Weights of a small transformer language model: 2 heads of 32 (1 for keys and values), rotary positions.
Each number is 500 + 25 x the weight over the matrix's rms, rounded and kept within 0 to 999. Layers, rows and columns count from 0. Numbers have three digits each.

# q: layer 2 attention query, 64x96, rms 0.236, rows 10-31,41-63, columns 48-95
# k: layer 2 attention key, 32x96, rms 0.233, rows 9-31, columns 48-95
# v: layer 2 attention value, 32x96, rms 0.277, rows 0-31, columns 48-95
# o: layer 2 attention output (transposed), 64x96, rms 0.267, rows 0-63, columns 48-95
# up: layer 2 MLP up, 384x96, rms 0.236, rows 0-46, columns 48-95
# down: layer 2 MLP down (transposed), 384x96, rms 0.255, rows 0-45, columns 48-95
q41:499513549554506474515495488539523500520476477544504502491507557480481480484504476524485485527508479506498458535518492500480499509544514477532536
k9:453510502514504522535466541446483452503522500491550462532442518509536443501444487490479517515541485495543528534512514493473484501568475487510490
q10:535489487516509460515421472515526547513502478470530515493494480504510543516432514527496535475495482479519508515494506459471492550525549488497499
q42:502482459537514492480514511453492471480471454489518491549488495489505517483489511475487491510519466510521503489494482493467500495500485495515510
k10:493509496540504525507527472534487485505501528505483509519527506516472486494500501500486511474501493512481499507497477488516509490504522497495520
q11:500505543538476504527467517546485497496506552497533506516520489528497485521496532517499510498507472519501508495464454522480500492450495456492504
q43:533503498527484508465481501519470568474482497515557492456495491488482474508535535499499497515457519504522497466500522524510497482476501481480542
k11:478490497466514458525518491464458440506521491485511497532508489529499515509461501501493481464501483523484508495490532507516501514474529527520482
q12:474507507506527501526528542490515513475541482513549515486476468517521486501483463487499469485482497524508438499522479492500456485494453481493447
q44:516491512485506526454513526497509523528495490478488517477473475512513485504517483495515453445518483522501482482509537488551449498502499523500476
k12:503507557508545502503501502466512508466479490494512487487481485437495510529492499489455489493480453510475536476497473474478498522526490496522484
q13:487498527449486516477506452472504474511504535487452542465496483551507536520536508497468482491466480470520533514500460490513494535454492510518520
q45:488454515488506503524468452499462486489489506490517502482499466546497497504523528519502502501494505486444442471478502519487494523543499472528466
k13:467479504514492522435489523500522463496475480437520491455541519517510493536512467483513495502466496506499504520515482523532510492533516505509519
q14:520465555493509495534511493488469493523492491523482492454484546484509533480524502470521464546490495527502475506462516463545506482500526470488504
q46:481475486480546432528501496492488491518528487502461527534453556472503539502542496524482533515445498509500510482478520492502548444478537480519546
k14:502547496535532467501491487507508530475528457523488520509506451504535513491459523505494517514533506492464494531513517493485552501513504500517547
q15:505519472517479508521488527492531490526496512517499487484529528543478521473479534497477535500509508477429504528540516456523492525519494524509505
q47:518527495444484498515485551494497522522523458480519528459466500502487451502511498524476485500492493490478508500514508482468514510488501496492544
k15:513462531527505536513463497448511489494519485486482462507494496494503512525517498520495529498492499522527463481495499526493545486517505467537504
q16:493494480489491500497456516502531501492487511483533536464486533543440491498510481532511505533484440486443506503468502502455525510529503498519493
q48:530507516491497516501478504497484497507499490485505507484492545485462493500460515490437544511520460481519533503506506484489522515493491486508497
k16:544473516533495538497548485427479453458470470545483508513448510482457487485514512497506487511478511493510486498476509470524480480523520520482480
q17:486525538492542493498491501522496557519498527540482488491510450504459527535472489485511495497516546529519501487501507586540446532514471473517462
q49:525517553536515518509475504535527514479509497492470517472473486434512471507448460497468483473500523515490491494522452511501511511531488447504474
k17:534512499480499502543525525491478492482495468504506481515525514531505496458526527481517529522477520516488520479433467458486508483474453501440518
q18:529512511493479473486558554499531537517495502519566491501511528486477531467498487469497471484511490510474549499545511480520499459533514473484499
q50:483503525495490496481479512521517491491469468511494496459477482477493491497515487487490485481503506518484484502551471512552497475519519472516491
k18:480517497521476456522510456522500498478494529493464490481490525530517515507516500512518520476508503516540489460485504477451516540453518480468534
q19:459485517522540453510504503502511505520507532448519488479486500503486500530514508539522498490515436556484513497523498496475506489471513477474521
q51:541484462519521514459506492539513474498506530474504528519529510503450494499492534495482522492522475483467510518513529497480485511518540463484476
k19:467537488493496522475513477511469490519488495508474493488490476497487566498496466481487489516489462499503526498493496494501502464464488515521537
q20:468497552510506503470486533470490474502498471524463501521462502477490510509449479452503478474481508501493520510494509521512502494462471491495513
q52:507507493519535495452472511499500487562525511513509535498465478520483514505484492487494483470533502499494505506517511499505494481500460471509505
k20:498484484502476519540476517520507522484481504500515491468535493487538526487498517488478501495489502480482469503522475529488549476462471460500485
q21:500538506511512459495496498501491461464492504455505487507473486501503510480509531494512504485505520500484494472470499479477453473484502488470525
q53:511545548477509475481472464469507518469510511483485471537493541464518521497489479493478486532523551509542509497496519540504497513527519530504467
k21:501427504494473491525516497427498488525500538512515508474500507507502496528458468505523521494517492525487499536515483513499503523482485516492517
q22:509500467519516547508460496515496492494486494524465510500531535485472554487525512481505502514484497448507497484520541549509476442479492509524457
q54:524506532530525502496537491497487499518485506503523479474480533449503546497498501470475475532505503509512536486493491481500456485510502507564523
k22:500473483489470489514493453520549508460512526459467546517509543506512476502520517504473514521481491513517497550511450468500493522468484480474477
q23:510480461510513438459494512505514508483508512482528516548503465521529541472522455520470525474518518475452544475477476473507497536502486493526467
q55:483526516549491481465506504509523527488479506521517524526496474520490490469458469530500537491458496484497476474474498510519532531502463516498489
k23:479479481511457495463508464439525506481487538501509505548508478527486489531521496481522523535493478503518520507517510493487522502531509459533483
q24:482449490532502513498504508524496512549496511529531529515520490510471504488505525500535521495502499481480455492500539502490499495504473502514487
q56:505463507523483542539496452505522530535513514502510532550523536504537500482529537527491491488485502486525464488518511536488562528495471537463474
k24:454489517501501500494492517476482477460516505494469502487489501524490491508515521451505510463513517502506536492486497529506505474515493479525473
q25:506499477537498495461507500479538536491528485510477486541512482448495500518505512532470489511533493430508511532478480506482496495510485517504482
q57:502473471517525486516503499501506517543461507470510497498540531485509553484497521516474524509531487474548503537473491527498511473532524491530514
k25:464515528516483470522507521533537448521488483501503501517458481506501480470485555498503477504505548538506504503514512501496500506504503507513471
q26:492503480502493524521545511509516532482523490486499537509542526565552468480542480513525503493474469529469514510484515535496483470519528511467538
q58:449530486521488482546507521558487467522498500535508524499491473506537478507512513518506506514479485516526486473494513526462509520494471481499551
k26:528496570485511540482481533495460503460493484489522499477473503490460507524504512473530499466480541503508478499456537491493492523500475549507505
q27:524489437512514492467466487550502481493510496499506534499529490527504485509481501517457524516478532506547517470544436461490487542472474492514485
q59:498500456516453499493545511514457469498491488519467504501496465479536502468548527519523521541457497487460475484468477498510498499480503514532486
k27:518482496502505509551494512486515527465514510504517550560493512534484512516519480489513507504498492507552524548523505475466465535523494481489520
q28:504509496492517468463490521553473534495508463510544507455494453499489536534489515478516467503480462541437528492503542500488514482498546485505527
q60:469530540507546525549483478515498503545504523521545505478516482478552501519516467470505465492488491518483503478510527536526523490489493523506494
k28:489502493492489502489494490507505480486511490532502505492489526501502458461506557516550502510544469516487479479499477557478524472488528509477505
q29:557497514476471495454466498490499469537502524523498528498497493509494502523507515527486522479454484507523480455479544537490469477489505501475504
q61:489519491530492513470498526545516524477490487479466503501532522483515487517514540483525507528502564528480486507542486503524482503511480518529504
k29:479480439452528505519475515500473511482516493520495530485516513489499513492485484491491483493493474512491522526521482486481512515530471501468468
q30:511475498464515541502492492497553531489527466491471481493497514449506547481518491525484543523498512477480506471515505561528519460481551525565488
q62:529497492459476506511455482527475471506500542494476484504513491507509507499471538481490521572499465495480463478506551524522533474496541495510483
k30:461494467490480484481521507471526542482480470474535548477501493496529506479520486486521479445517525497494522488464462497486505527482521524528501
q31:475512511533476561515482510465480437512448466455528512525550540486548522484450473480490440481501531487529461538514484499535474517521479525476486
q63:550501498511522508499521481489524514478454471492509493525503476460485479485450469478465517476486444498486516488499500500516453532479521506500496
k31:494460490497518500496506505492511493490568509465438513499478509513463520544534500534551497500481503505485538470541435486512496490512457473500444
v0:462470537504495486511539465476493489524531497513510520501465489493490479483497516518503494495495522509473491512504504466486526480537503519559459
o0:494499504485455462478533503494484523474526486527538553453469510518472507553490476470489549504490488472485522500524524476524518484472478466491545
o32:494493518496450492509524468488516523502524494444504501527463491495444482491517505488497541473512557557505482549514521567463473518522507517526508
v1:518515498499482460516496485493484446495509506540506482505521516485497553487495492524480526523531534461474458523498468506498543509530521495526499
o1:524499509488457478487460491472481502525527524538531464475490494504522491514513456507499561454503436527526509541513486531444514487538489496547493
o33:515493480503505521447481517494513515513503494504500490498496473478446493555492506488478500496502484523500550520517548477505493499539497517548484
v2:495502532540519484501521473482507514497522490522472435519497491466488489512506484492533490557491467520506449490489521501469466486482478507486460
o2:523520496470474491480522503517519503533513516539507461505518508488522497500494502494454560492493520461502517503523552457494515526502535495535488
o34:468488460514479501496534469470508555510487490501509506531516488523479512494497500491494519549475518481503529518514505437485485499490508509525476
v3:505490536519492551485511497480499467490512513492486485524481476478505501446495530492498486491471547506467521462483501522482522449519494503518507
o3:528470490496501505495470545485563509501541541498502507482486544478502466530489499487493487527502511519457513490477514491467440527508541517487500
o35:475479514512495509512523496478498504464504502512520500497487446513416515483475454472498445498495507522479450498465507481540511477486521447507463
v4:512527520445551519487518496481525505466504545496485520459512474476490500546448476478532458512503481511462492520505502488482425518514547538492501
o4:467545515531513487476492525498465510526495509496504521462509533519506503482532551497492490491536499486519486514517482507499480485492463504505476
o36:520521514461466517497534516498517536534495482503500473483528484445475464471530544523489458494521499500484506498529529516513521457492537497456496
v5:482525510500491508507536527518453477524526495469514503485524509509543502525490457507447481465447492523482534488467454514505519509478482500527517
o5:498486483513470525523518532537513528479499488549478532486526495485501494486504509512505572526508496471509531515474527551456504504538508500510505
o37:544475489516501483575482516513501454547517505519496464492531569535509467507539445528498515470468494493478503456473517543481516484530492512471523
v6:494554521515487518480471483475507495472482457526509464506478474449485512474484485489514493496466530499484486485569487469474510478510533475464539
o6:455502496451504460454493505465505497541531507500488494474510491518513465463501543500569542552506481518524495506496488496438466510517487525470503
o38:507532504513456518466538491483515489447508507503489486484530538513504506552474501486485499484510536550520530534525439485528487489471458501504466
v7:482507488480437496478489525480508542520471532478535489488525514505532476490468528494504481487449528531516461450440464477485537470474474500473479
o7:475520501498510479515492448495482511486478495509478460523504487546457492512490511499496462556463465499499508493470492527475503452526542520479506
o39:522476444511477484466498499510493492507529495514515488463528516470475465465481498541472498532510494491512469505463508467455523524514547542504501
v8:495483461494429487471463500490539466469497447561520506507499501501516533485506496463464534481482512506452519503519525489495488533496508503511487
o8:468482498482474472508529462465497475503468520478486507504522547506494516504535481533471500474534499526509488453508462476513492484524504515521472
o40:539503474502495521504471459475509494512475512491511474519515492509506492549510509487503518539455581527490506507510482519550448490516483498488477
v9:516509481509490494487501512466489516497492483493494503529492493535466546498507503511432504497520499484480526560511477527492489532521571509509526
o9:500501485488522516538504524552486432508466482519486484469487469487495520540498479497514460519502535534474529539488483552500511495497497432476512
o41:479476481478494502474473462489521454510493473482483504491482531477490544499476503492493529494494499551521521490492463529463481473505512525557476
v10:446456505516522501520472497474504484486496498461494485499485517514489501491502501522537520492509523480534505485502473524489512494485524514523487
o10:455521526557498464428552437529476510451497494504466520518537482502482520515465478508513492478527510546491506518470461456557492487506483481521483
o42:502481533507520521495511506497504530491506475478492502485511471484505503501519510496532502487526479522483508470492538512505476478526488514521450
v11:465541469507508513518487483448531464483489517466523482520472468490505528511524462491535521513523436507468468484485526519469476445474478496520469
o11:503504462509505491497499504483515502502522480552508505492472505559498494547481522458523554509531483477484500558546478458481421457507493504506501
o43:492463492482503490516485539457484522485486482479508505523523507503501512502510519505516532547510462464473516509512468461483479518503511513500498
v12:484504521491539483472511467485458509521499506505482482466472528462528501495514461472490484497508470510464516510514491500517501538470489520561477
o12:550439508474495518521487494469467523508456502504452526502516502464547522467496508501513551528503517485470497512498498498493532513487522509524481
o44:505493491497539523524518483524496481492476457509493498499482511495480500488492551459451527521536483521512480483476509509480501523528517474499530
v13:524478530500523504501491483490497524497522448463504556472506488512530472495480522485495480468499503517493489469484510517501479532512501500496521
o13:492518493489451413544506469453490449509479504470496519505501511510467480480495503512490500523541517504514504506482446468480519510543534509494492
o45:485468531496510522549508454502492478512510491498469506497521501530472482510484509497515494468511445482469492514508565506499489445540513501478503
v14:533476520478483521507563519440526503514509518495497537516492543526479470490492471464528485457458532544469548470492499463495502501459510548481485
o14:458494491504503518484502524517491513475484528515516501484476519468398479483510491499471443558483512507497480477512515484504478478496475438513497
o46:510511491512509493523457504533483466500499551507491486512551512517443466491513453519487475525553527516531491488449510512510510490537498468443501
v15:535511511487477516469549475499522422518532471504503493508483442489514445520561482456450516520472489507515514507509484500520499468512504493514467
o15:523498458476534501486490487509515459497526496492472469486502517495463520511497485501482558521491474527531514502501477470507502454509496500498513
o47:514546476466482512540529499528509452486479521526522541516510475536486505487439478498504534509484468526519545505496474492530498473481510491450517
v16:530493489544502502475493514461513478510483479458494520522569500536499510464496500523524503505494502486521497514465517470525501468490506502424483
o16:527500511527474507479474510485486480473505522495487543522505497520461503471529510519511503486485499491518484452481519494531467489474514471437501
o48:506498462536504464510522511510472509526547512469471495517527501549488518512530499499512532530484482494522516522500484489519477515487482561536478
v17:550520539477476551499486508471483502479470507490522508508493521538512485526496535534457485472539460488517529517510502507512508484452517502506529
o17:496474518487525536484526536514491523559456524462478506501483483430448493497517522492527518502491483480515482413485510489511495440486514510517502
o49:523517511520474488503495514494509490485529506491521510492510511499474500513547474505487495471506495507490508502559530479530482528496536468493481
v18:458500484492505514497499524486512528491471390539512520516497579498496482473464512431445518508500486466451531551497477511522481494534503467464495
o18:487480476489462481552514490485505539551445488487512495527504536506536489477508500455506569499463516499516479462464487474486542484540526494486572
o50:471482492511503515469488497504470498543484524473522517504525517470490556491536467514520484485485562528478518479528470548523485512510515482467515
v19:467520477527483481512503488493501486519493484541482444431500532497490535443522534477513526477502473537473488469524470485487529495498458545488531
o19:541519478518511521486493504466493493519502546479481488502506523543581557534534502500476523508480563484508531552496499469487494498506499495517552
o51:476453525505511523492487488540439505498526524493525513474515515495523485532508525506553496480535500501529486526524520499469511535494522506488501
v20:501502525499526504479499493481518470517482488468492522513484542500486523510484463477517521513511495500515534486502494516514512488485485548468501
o20:495523488511544547437494494545518489498474508526483519504530500496506468468479516501481534522513497526499480523486474500514513477477455495456506
o52:490521472551478502512466517487539507519530491462507504494537508545498516465536494515542450482482496509479519502500487526464486509507523507461517
v21:530471484468483510463513504473518526529521505497469493486517491514467525501505496460498507520544514481477478544498502538507486515510507487528505
o21:490476449469487510520496533461497483549506515494524515529488510483444526523514469514476483496510498493473442541474514475507465477455529486485449
o53:491506456481473511505494480500543507503517460459529511478490528486459530504513497536489496466516486482480511515488507497528509515489483489535525
v22:490492502447488496485514523515472506511477498509516508499470476468496451471490522491457541469527459527495497518487524553490520478482503465482538
o22:501513489474523530521495511470481474464501469531491525497506477510546536453435503491411517470517516472505493515488493519473475459502477493470552
o54:493497490467529499503500514502526482486478503506512515515504482499515515441511480456511529489541463507510498524494467510552473498507495482457509
v23:475534533464463519484475504466508466537500522491474472474544500487483505507488456528486518498484480489486543529534497488518505524496514483525490
o23:486495461471537556526485538490497521429490507490467495480459549504524519561523498503483520500508486478535482502467459525475510506500470500534509
o55:503540506505489512548503522489466439506542498515486499451487508513506462473484465508516515497517507497474529473484450495486451477474495492445499
v24:526524508451497503524491493514504459539509497493489471439515484543497490507466450508490512532502535534502458527494460444529489537470529492537509
o24:496510487454516530501510472508483478510524506524504527532493487514517470506445515478531474454441508524518491464513451518452478485489485456472511
o56:510481450465487473511538522552459527532552488501465495503488534466490470524570510509540505524537491470522505498524551457492482510504457474538471
v25:507538484503538528461495499499508519510535545498515461510431499484490496518461484550493563545476538460477493495511479497490507497498434497520486
o25:494537483475477492463490496497508493477483491513481538509495495530505456504463572482493544537489476443509542515499536498470516485495426570490465
o57:500507454480510509488506501531486496495485541490495502494499476510490524490516542522473473496475516469486465499493529502495498513450528484527509
v26:513502505503517523492472539496474499475487479525493524535491519467454514515510469477518464513477523494510493522494489505501465500487448503511554
o26:467513449478497520465437496534468515466528512512489476482540539465492487529517494492506512510484511486481540480500460504492504508503504447476584
o58:491497528501506506492506518522487491507495456548479522506511457534511492495520513521458508535498503466455464522515474516500503490507470463464469
v27:498513490535486464527516514504517460490496506496492462497532515524472518497520462504467475506488448498460536496500488525477495529477482522492481
o27:513499477514508468488554504515505525522506492514476477502502527458519530468504494523500494552480475493437506525476485496536492514540552501532525
o59:541528477525472526524493441493520492481516509512463456462469489491529508529546498492489475526506518502488539515518448503484496498483505501532496
v28:477489509504454445521476460484513516472490527467530445505540536532511483466437477462515471505512498505536533484519462561493466500506484521490454
o28:486452537506536484494462484476476495497492490497496515515524459499475510538489491513471499516497540498514483477482471477481547506512502527540471
o60:464483492521471462514545530521501552523498525514460506476539505470538543526555483478512532542477475482469512497505516500523505545485544523540527
v29:485501500461477501484507505495490509485469473472514470498521477507503476492478586489503532489505520502480482540551505565510454495501474492508487
o29:495483450434512485495483471464538526529493479477509458510480481459536494505462520500478502513472499526486485460537511457498489508456490538510499
o61:498475504531458501498539524472521498491516492487487506493561494468502526425488490513516456468503508521506519464478513538470487471483493536484522
v30:485469489453530537544485523449477519493497460512456477479506482445482540515502535441482493567492515530481533542455479527486526526528484536511484
o30:525502518480526517496472468514511472578510468524539505483508545501512540485535483500471515539508445518501490576491511512524484554526537502493508
o62:524504501516494473527484503516474467534499498484523481478498535461499473488499500520524508484486488512499483499499547507527497482513552485451505
v31:476522499458501453552506494506491482543505499562521528480513522478489492520472468502513469460481478504519492480472479523495472474506494504483504
o31:490444540452479511519489478498483478504447495502535494517495551547494487483499523476519503443499509524497504505486483501513514467547469525492490
o63:534481492534491459500466511502501476526530488500475521493491446508529516465548508515547514507542459493487526509465499478495554515548512531501504
up0:509531492500484486486488520495531511484493479504489504492494496531527506459455540523531484466513477539513492453504506506509488479485474479524502
down0:514474490493526480514483508490486538532567468518532484510500500518457482548504480480469470472499495522495494494511528542507503508521511522521550
up1:518505453465497518503488515488512509506516539565524509477495486486495502523491465506476525491464493476504511470463514469475473487487511513523488
down1:474436525500481516512503485519464490516517530444448504450504477483498480478496521515482443486504489454524486478522507497517513536518552478510497
up2:545525484457520479484479442539487459463470474517475489504489483509519519456424530486442507539526500492506541509498454481487531465505519547491540
down2:488488467500505499502510511519499537520510514500574487495478503491528525532536493504468490464457496511523493511469519518511484498482514477509476
up3:477527482477506486402494521547471485458523479497532537493461513463491512511494514499479455523521506527490473528540488463535484491465514535534460
down3:506458519500538465507438521549471485488465503459488521504479481520509503507481476510521512488519474555458500485551520472507485524490466487476485
up4:517481512479495491481484461501490525505496458504484487524460517494496500485467471488492492538485511525499477522506525503527516489505532507516479
down4:493490512502495466486483490525488527476486496507484478496522501479489498480490487514495458518526504469465506526530514485503502513554491503478526
up5:476509529479453531479469457497492483514484502503488470540491489515529513528477513474519518532541571522449503547500498523487535469529480466476522
down5:525508513507524492493521508509465500469539496507508484462459505474527490500470491487474490514497464500507526478471519512492498485466513538508463
up6:468537530447480535495530501542480458454544515445559490533480538484468527508466482470488470503490518544555510525503501540509439500458456476444539
down6:485483463454525477535491494457493517544517491460536481500510457464518496500505510491494485491471493470469477548529491436458476520494509518511552
up7:516536475490498495517489493574529473474498515483492486544496508516474547492479525449464499475513476515513479478516491477493450542500498477494481
down7:458539484539489410541503483580546481498504545511545470548532478486457531525489521467489532502510496478519499475491453479516493526508533518479497
up8:486511479489541529501526514561528512478538500548501492463497535480493473493487463446478484474512476539555508502462499493508465439464504478442515
down8:508488451513510505495537471480525543481467562540494485516540494503503504508517516475510491488482506507512491554516482501518496493505480509506521
up9:499488506496494484485532487479525503557493531521547489518473496510509525520525498471478506541498528520490494499517459494512543558500502536539504
down9:520501494484521517507495528438463509533480541439510498490515455480545547523516490522498517492459486495486550501515468486509496504492490498517506
up10:497541519501519504494501445516523483482509504505489507479490503468513508505488461488489478559467533522482518505516507507521524512500516493506490
down10:529432484491478464466505508479504500515464432494503515520477469499509513517518517531531452521495513525505511498517499503485482484472545524515480
up11:538537536504563533504553486559476440497506521442475484484435523491514505504455515461494513493518458529530495518490519480508535436502513487554510
down11:475459513511514472454509477476500505490536559485525487532490547531525500483499461521490493475482550468500469486476492495495543528495479516476517
up12:468505457464497489500489497488495468524479522449512541493503505428507467470512498546510505477525503492545461460534501506516513499508525456510526
down12:510508502537525500451479511482501525470455496503511515490499432537553528549475495490487507526486500510497530457518508511520522496491523468468533
up13:470477489461530457509496480512505485510513416505540556492525495515496465465490472509479499512514504477505485553455484498492528517522496500485484
down13:485482462481488546503480523518496513503499520483456466466490513511550542498528495487504506499519518508501527507533502514510484519457532477527499
up14:528470495484503495487498513480500490512542494504526473467478526532503540446515526485495499496499525506479462446508512475495454508466492494484467
down14:474477519454518485485518507524469490511484505510474492508506477490522545524496453514402531484458483461493499490499462502459508530509504511495463
up15:519535446515491492513487524486489492496516508501505528505514501453487541520561529490502514485528479518502519507505519484515493507466508523512500
down15:525516442511475497488485474495555504474522491496496513519495564520514506540560531509528506519500543531461502483476495467489497548458514519491502
up16:434519467485496512520477448524529531446504509542526489491437511462510512534506521394523490464456531551505438520528495494454425511482531515535467
down16:486520464494547539514494514567505483474433505522525485490533517504570528501491533456529504464433496464499505526464470500472473472525506542507491
up17:492476494487527494520482470521497510522483472509494498481479518503498517507491513523483517477490492473477499462511511531506537458520514481487516
down17:525517472510523455517474524500501527487454532503479510512522503493520494527516536494479527474469485427464488511525511513485473495499500529451524
up18:507511512485493481479506494510479505489509485522522501497498507487507504469503491470493464510482493525494461503480509523516522515500517518471462
down18:484504502461515455484514518510504524508520504522499519521531456514512503522520518477491502501492493473512508505523493502500530500489489533515479
up19:541472506487487512523504466482512502526497493497479511487477481512473503494517503465500509507493517490500494486480514502523508458528488507505506
down19:502510510504507478474513482488535495498488505449511488492444473512479467544448526506517498516477501473487481531478486496516456481491511496514487
up20:485513492506524517489447437553522505508547499513493464528504487523550504506480502523468497539521454531482486538488506529510530497472564467519519
down20:538506540506510496497494540527501518490460467557501519482474533495514483506513499482470467473498533498459461460475481495515492511476483473498504
up21:487469500498494523508431501547491508506484465485479505489487530480451474473514492461510518521501481484490483463507466541515463484486517520497494
down21:499505523482522549490503479512489466470430541493466494520515485453475484524499490474564530470504455447501504466528474483556525499473478482484499
up22:496475473491496488500497510507520534495501511487508525535490519491489496482523518514478462490498471517522501474475541493546501491463504502498508
down22:507452468484495529499497521500488540488485503473517516472479516524482476532522492507487459490495498482506552490484495512484510504486541485483501
up23:503513463519504566500465535490503512531535578533535495505528496501446482480488469481468488462461502465520489504520489522547504470518449482511458
down23:546482487527552509475516504517513536522489562485527502497497453494424437457468485509492505492429455460458484494498479498547526497506463508513455
up24:518536472513468532494499522483478516522550460535541516487492519471511515495527501513503526485509542540496502529518507514504506513463498516487472
down24:486496503492521501482515491470481493525534501533487508509467487521577494487490480546525495489487492463492470493481490494527495487510495497491475
up25:523486485481485466490531494500521532503511498490515507495482505502482510509499481540477492514498504503523515498508485491517451517476489493505519
down25:501513503471501501476513481490495500482550529464520472475510509468508491511513464531487534528479524525506485487494500504519457506499502508505522
up26:506557462449495477513486558438530503509510527510481510489518483520507487457528482543486507475508478471526489515538425481529489517512465535418459
down26:558488471491542496526528492532465490489485493527464466499510523478510533545525479537471526492495491489498505524481516492527505531456486509511508
up27:453529515521494474544470481507468454530509481467495493505517521512462509498515527479521472526552457549521532532538490489484481514503477548518500
down27:503499499498526606500496505509476513485474460467514492543515452513510525517488510504535482482538488549485522494480510477453522474491511535524496
up28:468532471487504495428514515522484522501508518503528514494444522530484466541494513556500522468497543541466490509532544482478531470456462493482496
down28:521481531508482460534540516520486496501464422483487483460490482480521522488508499577494533512480536523474517544511514579484499500521490493447484
up29:503521508471527482490491508501498507515518540492487514493496522537485501560530482495531480526478499477503470486460506516504545493469503505538467
down29:557509493503518511524514467489493519521472464482450492493508535496484471471498453485478489490456471442489528450495512532489493471491514479493487
up30:531496490486492474545463488500542527537510545476522509513509495443476501535552477488535505527537499504524496518511539520511493509483491470526493
down30:545470550521532487512545494516494526503465488507477491517492499487564483510501468476461512501524499447460532475477478515501518494513472493526506
up31:490519467507520480481492503490514490502510527515507516489514487494492470494488490538483537493497483499516472459468526515511486502512507500479495
down31:495466484520484446486511495519503511497509513480485496515528507535453497526505541544522461475510503523492480512518481530519480512489532522485507
up32:498498470510456522458535470518487557509500523490527472482524548552421523505517517496495511492487530494537450468495535518477500487488492515486533
down32:544531454473483502488531505534520509504509478524554458464447483511513537534498486460492490498496482480473487488486511436458495522499542579471490
up33:524493473479515536558499508497487523503502485524484517516492476476463476488493484511502535492500480518509508477493503472493504500505477512465517
down33:504501468518506510449486507516522498517473503530486509525528514505508520497526517494511507533473460497484509475511453476499489524499491494488479
up34:500541502531480511500482542532501494501517486463530548496499480462468497494489531474478469457545496517483518451525564497533509430459491460472505
down34:527484499511505537509493535498465477514470527464436548466510466478512526509517476469479496488469501471517526525484511518507492520479513500507531
up35:512498482484515508515522505536472456498482482552498498481532507487493522456480465532486482499498494517516502468472499517516506483511484479464492
down35:470540535508504504523479517515482513480527479462575491509472502479535511511502512499528520515483496489454504498520466505516506536510484525517442
up36:456467470514510484479515530468518510479526484518517509512493503463511526479515543480481496515519534467477500552496451471480517502490505514524477
down36:494484488520467454507521545549504505501530486452485488522471468491511484472516493499517489503544474514481437531465484475445503487501544492489448
up37:540525445450518462511498529490497481482477438522514467509497508493466472504521508514465507506497515476493468461512523513487499512521510534458503
down37:501529477475488444504534456513494506470536472526492517518510522472472495501483519533506537503525509493515528497538540484521508512513430502486541
up38:487565431485478529495495486531475463516569568543482495497494508506483481546503481493506465496528505485497563484492488465509512491467467480474508
down38:485518489490514518492524513528479529475480456517506499528480500508553513492472477507509500541496511464544480491472502493515554562454497568493546
up39:503495499484487519470500503510519542508527487487520526501515489511530495465522513497508527461503473508490500526495512496544562536495502529490534
down39:510487521519497501497492514475501473470487465510493523521497521465503495491495486512488482487538471504515509488478518485476482512517515479491494
up40:469470484503514517498517484516508522510503527513456527505470493512490450466488469493499486497487519507510473516508553467498492515512540489470538
down40:444461514508494474504489524491496484489471497506529485480471431504497451488529509482492494499517498511491435483524514494482523549508513489450504
up41:494485522477459509495514480550485454532498501479483494503500507512461523497530503486504498483531485451543487473506514511523505440512518511461499
down41:500509530514519541468527565546511476501514507527479479505475440542520517518509539517523479545484467525519474512485478489464531517511501510476523
up42:454502536532515487495486499458476481573496493484559465470470516539491493537584483473506466480501506505488502482476555508512448509472475520517465
down42:509458495528504481513478513504442486519475481518518481493529503520451512528525527484522516486512448485531536515505533500502500467460487509517507
up43:553564475485536529533449478452495466578498465498506427556486559487514498474516550503457469577504460502523504498543454490493514520498508503524529
down43:492506542494520533483470550522488514526502463543467535530511501502591506518508485511474481517499486500493516538537496533498499511498481508508496
up44:494481441525474517471486499492506486499544535531471489444462541474542567528542525510514524523511459521491500507509567525497478495464531518508542
down44:537497471460511536505510527494504501507502437503487490526512500527550486529509458477487467485502501465478496501481508507500491505503513538491509
up45:505526486479527484562545491498499488473541518458494486493476538495519486442469506499514490499573490518503543466486520528488481512504500518475499
down45:493532487511457515508485504535461536481494517482503498542519462531524504498474529492524467482482520471489455469530517503511553483491473515491528
up46:521506530468536431488485494504490487469501498511458505518473498483454515543502463476507487513534430524464507514484515465497512485495500482502470